Weights of a small GPT-style language model, trained from scratch on English Wikipedia: 103M tokens.
Each number is 128 + 32 x the weight over its row's rms, rounded and kept within 0 to 255. Layers, rows and columns count from 0. Numbers have three digits each. The size before them is the row's rms in percent of the matrix's.

# down: layer 2 MLP down (transposed), 384x192, rms 0.145, rows 362-383, columns 0-191
# gate: layer 2 MLP gate, 384x192, rms 0.214, rows 363-383, columns 0-191
# up: layer 2 MLP up, 384x192, rms 0.215, rows 363-383, columns 0-191
down362 124:149157160100111106094158103096146101127146127094125090183117030116205099134190132108136162096137160060095156154136086111154119134125190171113197160152047128107161191133137150084169176123119126181141092116172102146106097120126121135119152149136104140102163147114170183115135094140116109120120139095168121169146157183126099127165144134138095102094133132149096099180141131085094110155105190176087047115112132153096118136132074155165152179191127159153109117089127114109088105165129065116166131101132143111133147109055101117138136140173154150131177071199134126128153152156065090104
gate363 101:114109039155081152124132106150141142118141075199128087085114102135127093126092141112100155126095153141176113130085137109195149073151153076149070149130138158188141091071088167162119156098150180130134131099128154164151144085110138123222126131125141098098152127073146099143156113145096102141088142152122128108121138111120169128201137140220131101128172143103093136187111099095105118130163127144114150150170157124117117108108089202141101180125199072154118137113116136130124148073103089140156105136131170142118122062024126127114112121099088144125105196127081129172172112085116082122
up363 104:115172100117099141161078186123141096143137113153144128089102123146074111095123126174154089112145137147152152170086118067141113148107139106191140148117127126110153092108128190147116095082214215115116132116121162103159129096042141171177072115039117082149098111097181074137128064140124138134085099150125076168056147164115133138181184187182183129165165102116138093150073126139175136166122124123150112185143148112190142125115076208138107171133180125129095158178146169152119135096123105121147129121141162175121127091112109127120157119128103124112137157122084140152109121133098099140
down363 112:106191091173145131132147213149108130177153111120153093108135101156135100111091157157112112126100137142099130113160076123154163176156090088126106125148071144140217077151122124133145064106179128146141155110130149141154127135074093194180072131104134130160099119162167145177128117117171097176135137177082129164089094116130150161152107143091152141120111147106145080127122102148179136125075129181151107121159181144134107099132067158086173183136104124137131110147119193155200134149104065152194094058086107137148151062152111120061134114099123049157131139114176123150120144129184107117
gate364 097:178115107170164097105113125116099130120152115151159147085216129145141091153076144153177065157088100143133160121089148120103087111108122174151131184099114180186125164129070146114120136152154132169118058147096172162128165166084110105143115087079114172162118128146144118138122143111170136109112113152109158107150119092106043111156143114171155157178127104098110108181161154074073094131069137121154189122169187184178071140160195146153089183091118159111067153145192049109109163161129139143085111136134139114105147135108136122119164164167131146178123136110088132159115132145135098081
up364 102:150115117177163156153157094180187143169085130110167097125088146163129113062142115202077198161142125113142095144143120143118202136133097134093136102140159090108139101120166147149130164101107190097125166175091070057074128117106149108142147180159083101108139161129117092160116103158129109120142154056147086135111146153127183142137128103155115117097134098129118122136155072157168131136127113114148061159115068089181182143137092124083120141140128102139150115087099175122158137060142139135185112196156141139067122106125056163121199102130106177134127084088130100076099111095121190106
down364 095:114104112092119117071104134149158075147104089141080160154153093143198093114134125144185103145154124145162141112124092078156065132034142125162142066145170124111103140145107124100155184171147126175175193121120129154101155132135091084111162101114135101115139110201158096111127155096117155153088130191157152145099126131167127061179079188150174146163114162141088128102132167119079121135119142103095100186097159105149116153118199125122137147072173092083128072178114135193115134127153144097093112173155151113109146201138190109142101111180160119124142131162127140114145212109132157138
gate365 102:135146133132133167085150170096159107100129076130143142137151122140141157071130164123135115104103101164142130125100135153203100063169126090158149134168099136140117128069149092121128063148142113127167086069144080142078149193121102085117169080077148085117117144157143178039069163109153100086102134140121138129145103155120109100151137133137111140094200145139102107114100165109170161067134084117110134070046087119126184137172154117134153157117183173137109159155154190130116184161115130103070082194088107145115113133188105116142174139087112129156117175065154084106131149144128099172
up365 105:178140038149147140086088076073121136073081084106119130118118136117129137115142172126135142128091090121137127164103067154141063074155175092153148120170127130091153077143128086132125078090130127097164155053136099176105132166092082117128163090150116051136136134176131170083132127154122126072111126111084110166099159089108122096138137166119144175105197111151104134158116144080144116112138116084094155051060090090144218115141150097138155139165137124192071157180100182098133157092153106128139105204119140116091102145119138087136085149142086170154111130100124146121133137154144121145
down365 103:132126066128118054182171112105116096108124125118146213078119180075134104139164132117137124112183147111143174109148109113147120155132138123148141151101077169121146102125125080112130125093136141137115133114121166171146157133135101132056025136128128092149107150167162165136134139150122116099106123130111101100102169149112134115159153114123081171109145109136152100080060142126109121121157188172152251093165079133124057096111138033132109112108135133075104167166175160197135067118100178150115122096152150092125038156104185131123106139111163148121112142128134120145141137147132181097
gate366 115:176067077108066081091198154113135168113142103097172168128129093123133158156162157045145092163098139108153093148156133108190123138109151092083133129143178188153068172081192118169183119200089138134106140148129111158093191063165139119062111058094159136114100203151139176107100126163137120154084063135118126131111078197128088121124131135101104129078112136092164112082119121136099142095159169118170094109164162096126111135064103149159117198137136135155138147145124132119129141112139083102117118127136076158140151132086149120137140147161169135120118145098148140079102150149097096128
up366 110:161083138137085109075135148158169127081132123130080166140172107063089156084153079118106140177127092147116158185147110141103064108148149088059148146098140186138089142146116169144158172149096111093079105165085138105131126127155095186120126128142187118183126123117096112193160089184136109184181102175105171128115156156179126085099094109127120091097135105117075173120178133079119121102161106147130118119122167126152181189160096136138136157159104136161146145121180127120123084117094123128167123096202090089183095116067179090094090165103126117089087095118138145121157095129074106080
down366 131:196154097137134111103077093142142106104153145118074108128172130095131104069154168156140156140129102132119117170200200116130110086171143145114130124075122176114118159169149155158145199122138085142110143123080151149097078124097082113137135108097132070092126121148194116084140159132167106145152132178063128122161078122118096093156169157148181106138131170086142121158117126123066087076142136134131121137076170112112104138192094105164107158126076145193110136105172166171151112106088109162159186089175127166149085085108161154133142130182073098077147108176104125089121135126137033136
gate367 104:153104121098082083143149162137149090050145108102144107102079152152133139179143104132136117082108020137172151135103153181116111111120190141129147135062168110110117100130191135087138154097100119134132105102159139141124194117158089159127149140152089108199117145074066136149157136150155157150166141132152180170167177157137092059172123151111123166140144153180116081089110119161140102147108116172105160127119155120097151055164163153137147109196144148120120087098090149144119067162109125121042151156116175091119101140098146106089066157143108181108105140147098140094070112141149072133
up367 100:122072139087098112115116163137113099053120090079120110121093115166106120198159089189108117130112029122171116135154153158098111110119129168074138131051129091115113124108184154086153105108141127072109100077147154168131139101165110153123096158128058125188117157084098089143136138162140149090165153137126101191138164136145108088154166111060127167130121150167113130119112106142137120150144149217068119164139116095081108089141180141114121102131141097123102095158075130143115103180150147161051170167086151110115095147102145116047088161104114140093090145142156132116094091120148083076
down367 098:125121149180106136114148184172187127110138103139149142160080171177113104078117114187151162125188120118172067126136089164142105168127152131167132095121159080160121119105165136085105095126115077130121080121219142101133123128147086157079095171082085087176103153103142103153091161110131160114155150178106098134069108163138086135128107123094127110193079157127140070136095160179160071140114075141133129121120127094094109105177153067121176108081123130139131067126108120040129172064133115168152043135145199113135142140142142172089155094115151122118099113174111125159149102114153136144
gate368 104:150185121152156144197081105139184119147128126173071040103159177135079137153154166153123149133172127120160134155143138062168147115156148121163058093159171181091124144047131123172104128133186098141140135114184061210138086172103094164106122111137109190126168115119144121097154109124132116156115105115125162106157117127132089133099154129137140179113119129090092162111149115165130119093169107100107123093087149094155134112130100117174111148149197185101086054158142155105126152104123108119196139159086139105116141127109066103164142125134103079077083087135128147153141086112056174125
up368 098:073132101112078086120129078131074101154071096153132190137083137133138149077119146102156106145096125122106149114093107150098119101112118097102118179142086161211138083115128114158138124148102104076091100130097142036052121160118166143135078130148159084198104098091142076156062169104149134154106145173164116164090141125159096116149089118079124127194143150142184116126136135142119128132130104127116155137165084136121155144101137159172115108134091116161138135089170155149061162114120188127121137098149082143129165202172166083113188158126084082145153179131169092114088149149167123202
down368 098:150122108136109126152107104080127103068116127189118137077137150138181114132081077136137162136093154136165159141177130089155081127102102045160144161142177130130144081164136101128133134136098115120137090148140115048171121111135148128112149140123163043201129151127121143122142196109118157101099172190120149109127151061189140063173136083139101089136132154135055086087102157142092114126131136066193071105168169150151135063121141118117122177100131120133071148091138106049088126125112134149098156133144146130142127176138122172140105080111083061109081160080126147116157171131108089148
gate369 103:180115095133162175171100170123124123099148106123154128157135176112098070133170150127129063108137116157152090105153155099115124095079084157180067123125093130155162118164111107195106170066176119220089154108119130107114155142071146111109106144104135116112183083080144115133166122163132116145124081133170115057141090127138107135169106135204111092101134091115112128139159143179129146217111122130112108059149150122110131094111121090146057131174203088133098114135104094163110159192099126103095146161105135153117093090100109102126140162174143120147197131156124077160078086114181126095
up369 109:091152169097111126135129095153118072150101156163143139115092108151139219152094111113102167102110114116154137150155097172136096159137172086118137173080145154116103171120159141134082111169097124051173133132140111128133119141164117114109134102201125133151068181145160173151134101091089126147135160112098141162131114126112143113102130147108162154146134168151126115125075128097090138102186135084170121184080080100047126172133150162153186114104052163097226133161195144127131071130178115135132120091209109095125174183186171124147139103087130104106072115131123180089140138133088153127
down369 113:126163114201125121163113111138133132136131138176147128087098113126150120121089130118096143073130113123113134122124107154058137175132102098077180166107164149168083160086078141145157097160128177093178081150129123110125124158137120171179146111206061210107100137134121139129123153147105124115141144154085101134165188208136143141177164143184086109164085134122129166127110129081146059165165189101098116202113106141091130110122107159182112168135092192155127117087165131100106159098170133129086128173188082158129139156111142144166197151150050092148103109131072128114139115121105158164
gate370 105:125160095097141120160089133071224105085116136143143145114139121110096137134089103156059101157145111150112150132105107126133085079130079130184146167146171107141154171136133098127161142137164105150130183139174105084165156071120075109129121088047182091217137121148174084110052133120167139101140119121069102128119150141120091099160132130162124168095121123138154169135097105169110169075124160136122107110082154092087113094094131124095132097236116064133106107144121148182107094110145157056110106127074105114155189145129172134121091159124136095160141144147103124109149063102144168161
up370 109:174120037051144172149108123125160152069089220166140129123105074131155129120161141097063095129102165112138113131140147180109067069121086129138142154044138107127154130150088153124139170123136114114165142135162064113159095083122126159179110204169161170186109167132168145101077125142126112150115139100147111149125173090107136170096184133091122122143121153145116189171103083093127163115160134142087164156105137137164118084106101117121142049111141151118159105145097157127128147096087150080113082161134134188157151099136157110140110134067062136118147108092125189099085124128153094117
down370 108:171132071130178159207085103085167133055116141184121148153074095146095074097143132082112059105072119101145120188084149158091124150132111183106123127130085118160132105133172126122075168158118142139098113150176125133182170085058179136153035149116193186102097142127132116126082133130152139106106131100146060136116153122101118138144150160121084142098099142128062172112119112145115074040142100117104113173130158129132123130172085099105155086134165099156087119115115171132127096130119137129176101158133114145087162087122131141102140172092086113122166127146129097107069126098112121192
gate371 107:126171170136111116128087110134144145127156128084129103164131131124152087090140110082094150149112047111165115134090097129154152126075104136189130111185130150105098100175162143130139122125136089158099157133090143085111159162077129037093123095117156064148098098126176188102087130153142161064130109166149073116086052116134141137069096104110120121123132137084086118115152080141163085121093103064105091154109168142145154187091138134166135075159127102142155123184104150111183171115129110111159088081063102135157131122098132110026078175136156136133098195097076137087095134130120125124
up371 111:148171102063128176150101154141136139104103154104145092153061131140181088124191110132136147105132136156124152198091160133122111080077132167113069166130106134120109186143102102162122109085205165165081110143111098130104123152078144093110154060127095154124146094087198130119159156112072120136177157109100129078152138151160120110156126064074158139152109214109184122174089066121082133164126108064108154132177096128149164072089101145137176170113112161142133139129097118066115128137095119158084118130148201146137117125069102176090132143136093111094124147138101154092144158107097125165
down371 112:098175113087117082167142096167167168126158192156111135146121152102180180114150101143131173124104052103094074183121102176163172118122093122158094139108097143116123147144108155082139156130120161128118084116106101167101118154115149151104121122108085190197096155076175164100134149097151112115115120173119126159104168137086148183119132116116165113104127096104072101123133035131145173095148105105081196119065169070158140111094118149200093100176132106166148137128107054060125111114087109116107143113143133112099122090124109098126125186146132052099120124187079185107120138101133123100
gate372 088:140143147187146089106096143135145147097124127098118131095164229132178077123125134167072056110192094156100130101172110155142193182136141063127159084134121106106111110160174140134123157055109142112135148153157129110121130167164156095137105139096134160084105051164095059090125155135144131117125091066138129106124115063110128116200141143127168145118138102136107125052087147125135124142139067135118118141095128134139123111163131176147086207161138097106140080185107116140210149085117142086161170159167093086120134062138151096142143117180084152126149133103116176109141145123160126175
up372 086:105093124143128104114107153108148174120170111126137128132125159111162125152089094100176129118159138181139135209170171111156173137140144144125089111105108135103155160128132074127077182073155103075095162131131110180118145076136171113178123149103110106104119104107129141115143154117123174176165129158153146139199139093129147206187095122094097189084130090125140098175125133078158123203168137076155144085162178163133093061101175169176105125161127157141139122076183184137120130166100160134115124134082149067153168187116167157110125128162106113157161112131152123060154110121194158192
down372 081:080111106110090134128077138092131146070137118139131099132120177103089139100190150094169124147096096145102158116104120151102120210107151076113130082134131165148106145120153154154128168063127107098080183169098175128146099124133151156102101148126082105163118123176120139141114100133093099124136117073166189106128129109110097208157141115103100099114121113174096094168097154061143174147111123110066115114099101180148008114165113161162055170123132132059145093127113147109200083135148052123156143146153168117100086097101142176113124103168138148171132085099090086105119122105137142161
gate373 074:102145151097103080106155138048134110172107188123119141118136135055158126141148143121096144151143163071131146129100094190170220108096106091126115144084171129068081108059176097147132149128097115156107103144139145114138120098137167143116164093110112142165130141152107187169164131159162139115115127161155132110088085049110159132138090154109163153128042132135152180081172146116043189108143135143088128115099166148088115040110138096057121138131132152147142164155113122161148105120128108056184164124095142171133113146161112110153130147074162127140102113183157159120171143143131091164
up373 085:136104176120059122116068128098131143160129140179150134128122081137153116138094111066079147210125142088143131102101123170122112144114101145153151134115111133093090118056142153130146130133085164088100126210158118109116117070133128147051149135118164094136157133160074170114150082127174182143130063130148115137161117101124126142116089147143116107100069138117125192105193096117121197108117137145133146161089135088095183114105151150037155099149080139158173158163139157120186132140130074112138094168078176122150127104105176117143163167152211166135104077084108114134145156174096083163
down373 083:129129158098108106136037114091122126140134159164158096135163117139111122078081173128147145067169152149151131155153082189074082107167133155168139085150104182137117067091158148155158180162127133041138109156152194149106104069108136073120101142078153130125106110184123108159111099089165199111100147131182154086152102094146114082131134095092129101181110143165114179104158097154109213160098136118106145122148068083124138127097139110084136080131098147163138158131147181124168138182106089124123088133119151091128161143165171162159136165092214138115118071095133130107155120139128117129
gate374 114:086042158164085112134194143086107078141143126157126087117084197188120122191089099147118129079184081088140173109131094126122078118083107175115085137133101098097112098156117159090138183142100125177154103109091133072086095114124139116085177160150135152133128165116112078129192095134136121113128076168154087148177076071128120118154117105121093114139143123170146094113107117133153122146199164186110126130098127160107116155127116154176164121148106099060145179139140181160184117112120121114099158099133047196126145148119162059116175164089163104099164087139124133124152126142111137107
up374 114:098102160100109132126172168120107140155108141164079135074146086138134104160117107162154175032169113133137147085113108119134195133126079089105132073132103077083122154136105197099104154156084151170154158116140068165073159131080096163099105159195107102101171086096169102113184173107111149123100091189165092089206145124127150168135110125164104119133122106195128132122107197088154142094202102141121117141164147140112076121094125099150109114162135106072133120133160162180142180173137077128115137159129115141132115121099098117105131128101161150140128128136061146112087132053125097077
down374 107:068106191148176122099147052133164139058131127165130112117123110115109107146170095150099140065159113099099123178102120139142097117127109083125136103073083056096082135148083156169150191096121136161075131164180098103085155184082114113079150170120147186143140107104163150155149138163111167080119118106141156094143184163169104115132131077139130069077150164106198131128119152133167121105112137107154140155138106125106113091125098133147167101124157115097096129118216169135117155137147147103105071160068114123129150166089168112096150107111173119092111167162105160084124105090205144193
gate375 097:132092087086104059113152156090221153129173098120163140108083119115150117099111146131134122170110149132158102148141098113192172142133116154181105174142067160158149137130079132177145165177117071179149113146105123082157092125168116167098194110103122096103116173160069107127091115135142117094110137142121140166098088129155100091138094124114127144119150145179095108087117134156159161188119125139192096141129119037124118177091119142149138126125147095154060170177127222107107118115137154168154168155138133106153150105206128159113052124070135135213100133090144128140114103149149116106
up375 098:089158124133157125144153128113085129147085141172092126162162074149153129136157105181123162131160152135109175118070120137072134059155131076076143093080133139066132112161148118100130118056119168160166128126127131112182243163116086088126123123128096102149102111114202151126181142080088152126107106126154092081115176139060122151137166159146119108142110119138155184145116125104162054166143185109112135148120129137100115067162131129156107140145116157130166132127174063140144153143124086084097112092133113160101072120095123125110236132174104121081179116139156124180101151100088158098
down375 099:127173187171139150143158140170090137136131137127164117116138077109171173175077116119144124061113158074176181098188173111146134152144177132099149094097145106137121098086129131091074149093115108118169157180125088119110153135153076077135130120132160102174112087139149109116130090151113135130108104114145087112105106150101132151149130156132131138145076142085121138160212168133150097135160155138133126117098145149127130064132197161103099128153160170097220155071130118115145216133156140046130129132066127168134081171155091107114162138167144142057108116151215157124133189073120151119
gate376 112:130122055108065195125102051140138137127171119195144153133120143127168150155096174124192080118075170106135177187187042095166125156081130125134098116111074128079125118127111138115083095140136138121159113050123111151086089142155154128063126110113113103110167136114154133109102148149116099118066113157166179116172057143085139137174098071101118130135161172181087114109073148095111151181094156117139167059128157140134121153117144115187130107092166165180089105086139106126174143151123124142112108111182157138139081178087130105133093133126136127145116116131173095109098173106132107096
up376 112:105126170131131083154126180130138070101125126109102105136137064086103077172139167118112211119194127166168152087106172126111133060151175135114141194084222171113141151111139126151144143117083138098143170176185143146167151145149098129164140164163113131186088103105147138140167149076126138112209069176105086193130163079103100140086155141128095134145083138087171120090157149159152098097119094113118170156098099141134104071098086128098088098178083136096115137125118166128130140128083181102148160163109097170100128134173148160099116142108123073146162132091093148188133121136140151146
down376 108:121115098109112148191174138154115128156090144146173054143174160140155137131135119128190140084092107187147190107146142071174084108135146102085143153109131197178162101124103073112176124132097204123153125170100101128129146092143077120200126221147192121158142123096140138121131091125080225104116156157078109097079129081142159132130130183168119104192111095108155113177109132140121114198170099109128109189122087148157154123103143142162149114105130174103107132136148164115072168136085190114130119132121116137119161145086128097155100114117145144140168121103087172178108120147159107104
gate377 100:174117079121129104169094134162130181091129141109135135127117120132120107181147127171147056100115116164147062141140189163135129154151118127114172102170141134105121118162127102105172155125128167135127144130125100066136160133173216124175158131100163108125145133112110074096161166061101132154164158065090160089187131092099139133120093047120063143140175136121136145104140067158173163106096176073128159122147109198146165144165097106162133156156157152093117135105141119146116129147201177157123182120114072156102179100129113071081100149146111187080122050135137120113116126181075107122
up377 092:150127090063173170100147142153115133150137190133156139161088092166127148148129143146123102072152079125156098132145152109148108169120156190170178103120152157120098097170141073085120125096175105144091142156121116068134118186111151155111159093105129154119112174090148139168157168127104102198098171153138141108168168148138141121113105101108080109117123112163130116107164099121092155115095200062182106121193167108180179079162113125134093157088170160080127158115173104144101149144178138163122179116084070095121140089130116155068128213091130136061146100183155166165147115156087126099
down377 088:116169123086153151114113117106068121141144159123146136176107127173147178149092095092099055100168106152139069140106131154131131132116152162143137099092193162087116138144148115128154148108135104119123121113156136093180193071135155165152152142100089136126135162114088111140194131146116157123126152095098194077150110119176136148165148092150084046127145183187170090103093124150114104054132123158113117114170121179137188159190099073163122109147106176094140151094084145139158100138197168109083154078102125134108180190150064132112164151089092179091120121061109146155129091134093143148
gate378 089:109079162121161130154136125144089112117078177110066182140144114069178176126138121077095138130159172095058158091113090100139129097097137109165106155092089123124103065199081102145096180113103123063161134146121122094149085093127112107167171141207085131100115161094111109097203129122052173124095199162174164116129167135087118099093101146099120150150065138122148090110115136129150124095176138127108106102145129167136135125177080130124104155060148140159165121163122087122073105155111078125080165164113139158148124091157112122107090117121173145152174104118114174100080152083145087111
up378 094:127137099186144131129109163075150139106240079140146104125166144181130099110095149126220131160052102115194137111135111131114129150099151153106084108120178074119112153102151181160157079110183121145126149063142094185133213179127135130128130097080154111189125122169158128124110127175166097144159096099099103115103073082168125175168143087138112112140194099105134159161163157177112113153077124121141155141110143117129160158087179126165185095159097120140100109105182139156125163114124161118179099067116103160146155133088137071116142177121131089108139153150161115123126137126094172131
down378 099:145207101107143056116124098067106107141087135179153132060130142165199179182076138146139064151104185121104188199091154142149081077103121176170088132118113089162183129154095147114176075162134151162112163150136161116078165130130174123147151147116141179174116112148110135070180104129170166142143146182118166166124131097184131107141150108098121103122096162117108119107102143117139136170133088108159119149150173169178192114090142118135137140152081122075161179122142173061061099121121121113121118107143136120164139106080127104137089192175132148127144159114151129120165118107118143167
gate379 101:164161141093090186172141078099121127137143119145135115058113111083136081173172097151075127116104174105096175147161131141076149121118214082137129146129135139160126175176103081203112163119109129129154090134096110167108152146147087092165151122091207130096083112129152120181161169123159156098091173109121092102189119078172176110165147129151105150120143167198145087144132122171098120207190129108141223168190139129169147103132154103129070172104163095135132122107138092129130102148132142107129103155111170146118098131145127110121098217149147117197133142120121143127138105125114108105
up379 094:156124162111211085094124178175110161130118131119099157158154120148149142096071173130192122111157112175170084171118149100149094135104096135145104134108135165101108105114151132045130133193120090160116157119155217150143101117166140141089103133180076188185202154108114127093160089124127077091156105153185150145104169143110139139077141172150124139140140099033117143116116146067164129103118159157098111097079102150058136136141101106163149095140113165091114160125096173105127132094108136166122171145176090156091159138103113168147153063108120106086125146122100126173094161092169085126
down379 090:172161170178095145127145132183092162127128164179156116170143119136074139147125085155155124107100130167137108147097180134138124110093128134162137050072119150171174143139105119124170124099117134133146094208150081090193125110160132098137131088147075113135150167078111140147115085152101040120159188110111082136123214125094122069077132144162118094169132148102079088069165183151126090180146141101078150124127098073110196145154166123150113087144130146143094170140144161130132141110172189140168079163175110104182144136102148100161087062122125140130131147137145072130136123141147089119
gate380 122:136145081170107105053103157157150082103155088141071137168120142086091114142082109136124145111124045121134105107139013098160137146107109111178106100180114068130131124075168144136126126138123136109133119159143097089088052147102137118074158113127080109142122060149107101154112133183157101111122124158141108169160172149141089122136154133198163190085158143153042134116194074182144127124135097165164144102159107085123165128118140095077165103057107084111120125144168110165091125186123128104124106152087083176154135131161130139096081113098086140109124111134141129098153117138069125116
up380 115:143122137152162112148151131136081125151183097115177208100126152097159119128113096112101138115093096106153101129185178145095105122122116156151132135105171092109094191127103151129151092107119107070091097127160166184172174160176132188133108162100118134151101089204115138124159132123181152146115124171155129183136057126100198089150119119133094115162163090067111146094143149123129090130154114101123123175109168119136055137114133134135124099169118155091146103142107180058108141091140169086198153104143162066151126128150163092159149140149145095116214167182218106133126134180169101108
down380 116:121112147125165112134122088126117091139175115117160113173134112147148091162125139172168104108145160083174137089150179171124131084143136129126117124087166135111108142107154154175091113125146137128116136089212085185153187160124109102087161127149181231106112153109116135150115159050173158104145094101123101134118071099115147127118203137103086101185172107118149140136106119092149107187148191124040064084076133114125110073102147113145156131157116162137182090159089163143149127111118075080127096061149201098105175128153130161152114205163117131105104171113113145108127155115124118113
gate381 120:214089161089134161105145154158118201071078156122146104093115106175119109178127129149138171107158102115074097138191071070109112155152123122100126105139097164124110149161113133162094081152096137180151079106113117125109034204122157096124164112140154086077078169111113124079103093142150164111123084071134098149116092079100124161132099110135088119119077136135114130135181131126085104098161135141076165053128150144128149139165142160123076097109165143172046133151154122117150102125144115086101153111152141102127125166137167169077069136098131126149151158106175109089119109182144100183
up381 108:147113110121083165083115138145089129122080172133156131127084119128105077141123076077149093143144153164103043104133127131076139163102103102146136138146143132174150123124125176135113131218134169054145193150094114132133072154171146111119108130158146159122100137074108153141106103162075126076139118125190086113107146124116162116059091119112120115141066120164084134084140099069134106107125162171072147110089118107087180161073089083109101103149137130122101152138162156116152078143089138055098152121163112174107121155156198068084071122159109137114152113125198120091139165098155137199
down381 108:199132174099148130123109113137084101123140127153140125168115123151142168104134106086063167134177087075110123130160144110143129157153087114126035101088087165135159132138168045129145047123121124131121138144154134066117111217142087199107154084112077127094157118123181166143111103157117098137132122093104071129133103131108135165135147143174133140188114119103139102111120125082124161100151144128144161158119134186062116121126093141132141089090094134129138112122110143152138153192196114123127118115165114143096054165100107126120113114124169167128108153145176002141128159094135040141
gate382 079:129120141124194081116143153150100096106109120141133172123145074138117124127115190112155150099123187092140168167114164098180163191168138101132066119153104194161148124159159133118103142136131119106144075150121129094171084097086154118127118102205104111070145118116129195154110107081108106136152106197105126078154143161106092059205122092164119109153198130140137120132195132125114105156162123154106118148158183085116109121183096110141138138095084181103124091123143096168166136161139107080171133195139078140141064228166100072110149162120127118148107083121108099095132132135118128164
up382 081:121120116152074151105093120162137139172105084087098073117096177140108142093153096149150136141139125209116150132139196127053083068142135130073140154097115103116145150080055166155108106156129147117132123121117078106162105123131169137153137198077216110124064190105107105146096116105161138091152228144067095183168145098149129107133125142132087145188103146119132169196125114165076154116114146055174137105141071099136131168170106144139154086178119053136076094136141095130149140098157158136117137172127158140106165109107135165147126096148108162130110147130125113159152117128099123098
down382 079:171178164063167088098151140129148161113094071090095130130097158150097154146110132144111191154091127185155142117109099117148121108087132169099142124104178166094148154112131134109177074136109134138134125080161165117097143127157156191138166158168140146157080140085165122137119153152129129087073145104102097127190145099144117054159159165120145145128063172144087191133147160133100118080095079094143110139173206132145154138144080109139104122132179127115154176162171114099182223119164159158151146126108159144148136115127092160168128091168097087069136187129089100151122145069090116063
gate383 097:095110140176149108107180097177180151149087109144106151097174136134170070118068162100150117192119095155184145096097155145173152095144187109128128062111125112157169163111107090080105178131134222153108123086151160142150126122147112161158146128117171138126198106074155078126164185126118123123153176150098082104135135166114149131142133138134158094108115172154104130139164208106023084104105157160125115137161132129138081103121161128084106148137133139115160134137068070113206125122081109133161151148155141106114134117091143142152142145157078159090171104125078090144103205109129100108
up383 095:133143118080121155101137122067123062115122111079141113131116151058100195154090125143113104152155199134093106198160136121170122162128159108108103094102135131068132068121185113114124063137126065127136172164139096136163135147137130106088110154162116141097050130150062146151112132120134171186145095110112158128125194120152105117076128190126098133194105099131130142139069080166207136155114087114154106127149061092133130153162137117181173136153092101143068140172128154080078124163153113125061087132124120141116161090177139136086086113087141098133129117082172169155138096164145129154
down383 103:136122084157120157131090134085087080170160142134144056120149105140139170160115102163141088126157170111132104241136102111150110068164142091081120112150096186115094136142142052061106140150154123150110123126180152135061123164101128131089072153135079172123133122132130124166110165094103114132078148117090163084148101056094146104153185171140153103189069083168122077140131136166140104169133133151173110081165114093111163150117086114183150130100135064177128106123171128128090021161103102117084154148142092149179136119142128142146149176121137136122137118095113152104109140111093123108